config.toml
n_layer = 12
d_model = 192
n_head = 3
positions = "learned"
tie_embeddings = false
init_std_o = 0.00736
init_std_down = 0.00736
steps = 2062
Each number is 500 + 50 x the weight over the matrix's rms, rounded and kept within 0 to 999. Layers, rows and columns count from 0. Numbers have three digits each.

# down: layer 7 MLP down (transposed), 768x192, rms 0.13, rows 324-340, columns 0-191
# up: layer 7 MLP up, 768x192, rms 0.127, rows 325-340, columns 0-191
down324:455539552410508514477562485524491524466527441588504481536523517490554417511462554496493492493428466447485424565515479455421471453523498516410555473520428512504485521492452460455481494536545500536552469487489445483531458460562531588536496460552456412462554561559450502544536406520502508529509530481506587561427462532394486460515558548555469481576555449538428476555582375507525553496461543426448554431525512457481450504481539507466608467489494503529458524501517435456527523556459597499455523463469521495497577590530512584473527475518531472442495386464497506474592447508484569494
up325:472456453410503530562538543464491470482419467503446509476546497502416552537576535429404538466493437492498494542502511466442543615468539481475516499477480410514543510440498310536399565553507526494550623473540545571507496468564460483491490397383526510580522546463528553509405487518430527575494475466464490509542495448403477505562550520435561488457511473526552418438544506465443428514492507499445521522434503469477466463585435514569516514440534546488442519557515475430479430579498499527501449495538542514528425533535568506526544567507554540491519532470518487484449569483562526425
down325:465465401432434447536466517526455487399415491552487486557503556473457499557418540568535463438571464527473468431487491458523417444547524546416463501530601555483495494651442587492516507480514489490457505496416571471490482590516514527494458500567580572464477428507467471468483519469493470404526547490397474521491476591473497519463480454520508453460522474478435506490500483519488473537494444548428537517498468567479552488491519471528490482485496544388520488533621570543494367577388480534440561539465478504521702468600570523419481448412538431536547457549531442536495512496421510477
up326:461491559504604520546506473407485471545485425443409536481505534513545415404462517523561477504440481436590486391502449473472470549542569590485489436479517559443503564483514467582574520515406554490483507536570465443453502555506452429526547507541428428426532564487516438484479490479507580506482574569445474460620463545556629465571506518516521540571502394436527507579480605450517517559462540405587530517498550469559478525441540459596526418572489571465541551557437447480506512559510525437495556498539491597459454457514421579530473489492501515573503453534492487527470454493468451510
down326:512538407510584512558508508425525594499502479415502502448397577460518426528519537518432451554516472630459574550445557488447530398513515521456560410593468537524568471492529464467488515499530432478507487456485425503516528524464449519525486522554481417557498486592477485528485490493528439452494447537527508470400580484478471509532494438457526490511502459570530492605536494504459545462517468505444516492445507481473596484539483474539544562527518437550474554440559549502508482508499499491460484462489485513498460515489576515487545508528543439550507437482394499492492433507473464587
up327:564549598532495473561524437452481490491497482342496592470545587494530443544521582535462476503461448492589483463615425598527482488624568494521501522514513462463615577474405455423492481522581578535464554439460461453453529436541518518550531542515516460432453527488517380470522399521479502505508586434483550492575485489510520478549479525492539404567470561465524411475533510446412455467503451514549507538497488498438517424495485452525569439524496439500451556502440540486463567630421501529482568544499470522514529503503484395501441578573529510534464485520527542518442379413507435546
down327:451514381443572464547445503510516528499502497572477540558389572550516452449472590480544449478577511396406412543450470441553538492429520505497578436480467560478538593565482486485455467429547525435511457620573454522541520476461558434471527532511463615512517465551578612512456569577619493518440477494539538558505450452517517485490448417570471485444562485563561486497470510487489456561517537577507537561544571549509438531452444509548409457528474540536468577499525570473540493544600577472421476538562587594464507511513420557512470526581478563616567451606492464553497541474441444487
up328:497454481516469559464486438551520568436477541464535486432461552466503384527500536457545454468494449467489494455506495487535485403499638497489560466466427455474516500520530468500535505542594523467481529536509419488467451486527573465445383482453484531427394508569496486468414423496528537519538532423516401537541452502505500490555455527579605515570489530421558478493512485517417517524468483479504469464480495547487442545508509477612496515394533519486578510485606505489528519477484492564466513429509466493398551373456473414564546488454602572517628450460429436584586467530493489480
down328:444427445488385572456415575493491468487491518478523461524428580505487437630560491501520449555436539467555411616567518447492510410480516474487515516447434445499458516448552466474498462607405545469518534521530512455604546454557459470363500545461505588506488521454520452423414457433455509497521555500558537503565538474450524569520505535647570518555460471523588590491499501555577502436447405429552510557481546523531453490573506498506460452508533520420504497426448514511481502554504491419486429433554530551405439567569575633537493548497515548516511495466471521557449502477522470448
up329:450522487511608536482502506469567490464539542563479525559553528422446512425583499480495444520531366443494502529516522520511484518581514467482461519508538428447478446475563465438567550521517451563583499512545467522528426557488516496526480523547471553488449509567476461486499514453485394469553508596480486444561513524484547509544481601479540483421482544530542496554445539530528445574410512486545481448489517488568506437488445536499457509493475542511489441436589387498482482407499507564480485463488500566464460549542533486481568559557452523577469418494497500473576460522505416459
down329:610484506430496489482551534550557454504505528554507488474528498518522512477494521452446483488543491555532469538523496476489536551502508505465467481480505555494526510500519506457472448565568494437533559501541589479520473559444560516430467565521499485490571566560520539483455460499585489457497451521490491455540521441456531458521545477514498604565522549507481559525488638489502421471553604529489497458435530514536486497485493486511613546526482502534451544520513580538456490507440510499441517498464602452470518511451488483514512506515445495470534559579382500539511534516524491499
up330:535516525521562527468424441457567542520466511398476557546478485500420537488473512534604406401507461511497524430521492523435445476438602495472448525525425566494570565398535531462570517455487538437527509611399523464506476560521419558377460557556487485605529555554407524478505522542466565508424473483467527479550560505516451542571411517512610565413485484478554628439533464542563477477528515550460579514483480418544476475387455502448583547470508450517518394506506465480456501513522452466428482476478523592450478552504483512538497522460446438606446431501515484409442516615531452486
down330:418605512484490471522613522509477514582441464473503505494506484561559496511491473457480479473528502536474551497502472494516442510472450465451508506441546512536559514536412532465456499452438532469536435423563512511520554503525487487443537521506536469498445502391472524521449525545491466500567527512510510479488460455585440503497456439450484566463523499461492471595535461447431396465480471499553503489435487456542499552443558463380517555497548420472453453554640557529539548520539563483421451508402489482477579551446564371586486443426603545517512574549555480452471433570516488456
up331:389417475455514514479448523503458502519439448485489525482556510430476468515460549460459446604486626482511422512610535450505507506497518480609479498506599483481519455493501470491531489524515536515607484407508542520524521506581457473520530511410516509408537493528462524530510467501464468467422478514464553527547562565506532546563523485486565511476515515562497523456454494535538373490391531572460562514430522602512440478466501456486477426498500521388510503466510483502608558474512481504560432503454503529520543432556486467486565548576467469488515558475555516529514460461520571603
down331:528473523537562523396496495425544528489527565487511545597624453464580540483521503596553574489556546448542564473512518536584488426521455467502507458494552472483548502489601572631532518564573535545469563457540545523383517442559441546499511444513512567617534557499418548426435497576513519514451464489498521502446483517480574477414460518523599488453572508533471485565475513479503514538533457405510480436493499544452481569437491534411442463498536571484535483512568448483494504473471442503556488551484477473633602432576465539620598490501545465463518500511508405470514566608531474528
up332:488523507507575504536505518523563510542431460499487570425453495567547484565507455478435474471583538498466564549452591453458513506538494518427542436489529570435514418378501474508443477557527507468530466536513467575541440377599568459444481397501620460534434462495504505588436499440492480436498647466503482546555493506518486515552503459575526505566512549559441561495578504476460423620512466514508560473531585543415430427519522568498497489450477515502580574508440632531555513509535482477402480464544519478536543436481544421477480445500495517455515541527501449412531492554550480521
down332:372538552512489557499514524512455519508568388486560487482541513481536508539512553524417558604501397444518427462528414494482455508461454469525489473492562486585444475556590464528549513533492479519588515522509532514448516500479509546470573517497437482490436478585510480448595534499454489465457476454495444389451559507498576555482495544470502564524496639379506441372552515474482539501516516457534498510485538517512494387482560459525575435426459510575529473566585525498511373402512504472522511541495558530398553578569421546477540419588485568452417441458439525462498528511415517492
up333:462451580464500508482529454474355458587487523504595560516466550469602447528472383477460516453424475437489555495513453374576458516537495435427529497531502467495532516480469412442489560543589507526414478510482548520504450625426493495480527528513497441507477444545557483493561532516518584518477537499464520520553547463530535597479550541441520446446535547573501525474500562531519511530532533463494508467451514473495492539477505440517555448484470462528550488537484492490497451475550489502508459567513439502529626519470505552522507430515569582568422393524548428470451542571503391595
down333:566454529483490491484522541501500469528524500464524520552457501528566515497457525482528558488506588522542490500429568440484526561442495466512481406470503527558589485459467450518521581484461531549576504493450572510447494477500527518499525522524503500475505517400504480518481498520453576432546491517470489570547465491449512498524503549490501470585543458590476509622486367538492449467596463477477499475490679515474499419512602597491440552494480511464548466462481467538541513496421488504420419526534495438475455448549386442567555476493507431578514517564574523423623516490525522480
up334:480436488549534499554452504541412537462464502544490532441601493478531565473489486531522479541522531518450493549488464490490534538537418505432429537468386575470539516481514507531487488477523508534487549531553488545514476476460436513509601604435491400592623474414458460522552547524580446414501545513478512415517404526554465503469437425440613514422432587565540602430549518414496591514488471575560513492448442528504392535422527473511480481542501410452541505562389423495488507573436600529485523512469499548462438522420504594543540497432601536442579494473454393436408557574476491498
down334:515577435603438530619517606481473559501433526515542478457508461484476514528460524482443453506462526462469517395516404450445460551594458494414508527558440658574549651524535441507485494517544511470456535434372428478601583472537483548410576552521488457474521526477488532475498530464437529546473488531562483490481512463515487499464463517516537558488512462441499549482482439374467548513496542583461534491468450416496379529468428468445498506534541589461506405521518553463551487593416483530482559421478522450543631506513518448564439515549560504415529520499494466472564552589506431479
up335:542537367423443492463433527469500538514501420544486565456420502562487553584554421572457512513506603534556495402489515519542481397507491392591499421453411548361523447474567495528549483434545459444538513455489457472559485437528503474493411455602416488466480535425624555407596493462430483418432479477524592618508455558507594502598557525364533527564595557497541416460485458475489425549467482428479439531592458469572528575485585428577471411485562478542507392491453524441479558517505461518528501603519458456465524493540564490519475537409536560454535454397496473530527470553469495506
down335:509422478442469588428561453499576459505530478453451523613513580433503486567546511582522537561526504529474498580546486550521536468515590488512497543548442393484532540489474426530445567534545480501528453490529548449430451476530531448593496527522553451498446521493519443488578461402499482556420554368460531551427628452425547419545436542553475605530436519529451424388465553537544504557563489486494457592474575438568522554541499482449491462436446513549492461477420381484527495462484489496472506550486414473447509533513459480438486608539499531524552485415394497547542540502456486516
up336:549463410492475498425516480553475549526513413497528412515508479494509548519424430479386514517490552416435474491525577458548522562406497574500560449489553500548518496501585442508450604536534523475414556529425511475567450466487486498553627475541472507488567512494523572461416520544485526446568469507512366519470469476543505544526519557539497487457498483516502550482483432503465508405542525450459459501507485517483520525393478417455523488476557533531441544431527514442506478568486527471444414525512516469412544429488556509485516499527529466514477463605502538467497525459511380535
down336:429496493532501518474462489557457502481496557537449532533562418491471494456501462511435562497474437447581495437462457414529419533594561554498457571520483414562524510564458516518501603556465522548516501489509436554497479482476462548526458489415509528467519482466502412527544474450490543539486481586421496522498524552486520565377506562450462426501549557462485542507446513458504491571507481488449434447450523431482518527467444529502567460504467450519472504549491426573482587489479552564491548550455449536436506553470421484559490527488509553453481525454549533490488527511440471469
up337:536471595395628448501534499453477495468452465458515492548468519496520494591612512432518514507501508498528415416542418456560517498618473530454430483493519479455541539502502411451442435381443455403540546544543570418477418543569455432555557502473548523552552473523505462479412435494542547627526477491504538473433529472461472584504454488417480608565411485550491534459517446458461533482419400491466418612492537542562538448588419504520526554516523508386499533517480524520512563517507398480502487439517488565455523492568534613463523518466538602553526518567440486479462469539381456453
down337:536515518440423509514487478521518478524487595436561494561503583474528487504434460454425468483533451500483388494501527573520476571516557409376546497532546567462427645465446475545517471509419418496539543513415473481481556485455512498550516540532531498453570467526539506457584658454497533487508525372422488492519557489470570505368544469581499488544547517480406579375578459502468544521562441527631569526522470496518558450615448415510466477505579519464560452425402412505515494509564498603468523503597517479439589425537506459619409553605448479569550445449488501526533553474481485396
up338:435460479492590488424412546578500537492479500513477589545507488411560484562535465554516454520466525508487469474473405530447511630480488558485488478424542485369472493511437507464385467419495511373589467523436431466460470446432515458542503494527564533488563432551470515473455438536473514571465504466532463585494502508564426443447572621583709499535489488503456552477538547474534455493552511478581406415500468506501478340451469503448472628454526374531524473540445596572446535550555410560383480580500449468464489526589533575470498540481581437550543490477522556464350473576595543475
down338:520496485445471464502477419417451490561479475427409412480477434470491447419478528452530497502620521475471590466403515421546447448450486579549547507510497483551515523460577589465501511522452506476396520567483550503533479418494562475424511416476432557468462541448442562481556583467519467452523531549475517536531425451484473559464476453466421458409448533488589444433518435506473496460517532555494481532463585506374484404516556610561417533457456531485535567531616535485525456480547529427558502464521527529566536460445499424452482408467583514545407474545489437562656417534455505489
up339:530555484535465515451410549469492476501514476452497505525535587458497531560469583470498465493525480426492524466532492493644488514563571490454438426481515413408460477484448563570520467502496470514521562508595519433527466476493522536425385510462495438496494514548540491482551475489493413455455466478357468510556478462509530497474465534447429477413486553466557461446486525502475501584420550436478472541470482544467550561536474522557516499465559464435454468524439444471558508486500523498547549469506568553496552538546463570533518524509535507502499494519459508462474493433423501560
down339:515464581479498476435511429534508482542537570555548436433513543526547398464462454462515513561569475558559488463558474517525492504462417509553516492540553450543580477506502478486567439438519580508471429475443453533497474470441543497479502573485538478412477528461540511490515413465521582500494497525548461504549522492467521415485451503463570495537391496564438537506554525582472452452440462503447516460403566427513562443477620526381520575529490544517494470518513586459412511450582596479516492577546521464380465518496510545472551552464570470458517487528514525441475533453437453517
up340:487561547474522638473487580472404555427397544568514448480518512511510573539605518571522562555426546543479443413514544515521514525503538524459563493459447443445580499536593486476489597599476581526528485473613514447469430520483508459510541488585504552554549496514476556522487480364469442551580502436520577534538538472436494462514552490507536502441514497440484441528500635495513475488482540445511539537456500493470488507497509503481413504494531485514446490530553455514503440494491445487489489494555501515560451486454529490447514497468559364516548526555578500508463466505495499478
down340:472586520510512601386473474409427465551503534460448441435467506457503476544519444511545486397564539476491482532523446462484457530658519514431500425581373525490452497511476530554513556551489575564574496472525571432438472503429425480474476534545451560569461436523467500512413520558521486595450539509498521528528527569504474486394571534478568519495495525504508458478504484514489540530507483514518491555503441480468442499440510493443564506564521513569568486496593442545607555532461606522523496455534556493487486504522431408449495525573527550529552479536485576519460440495460517478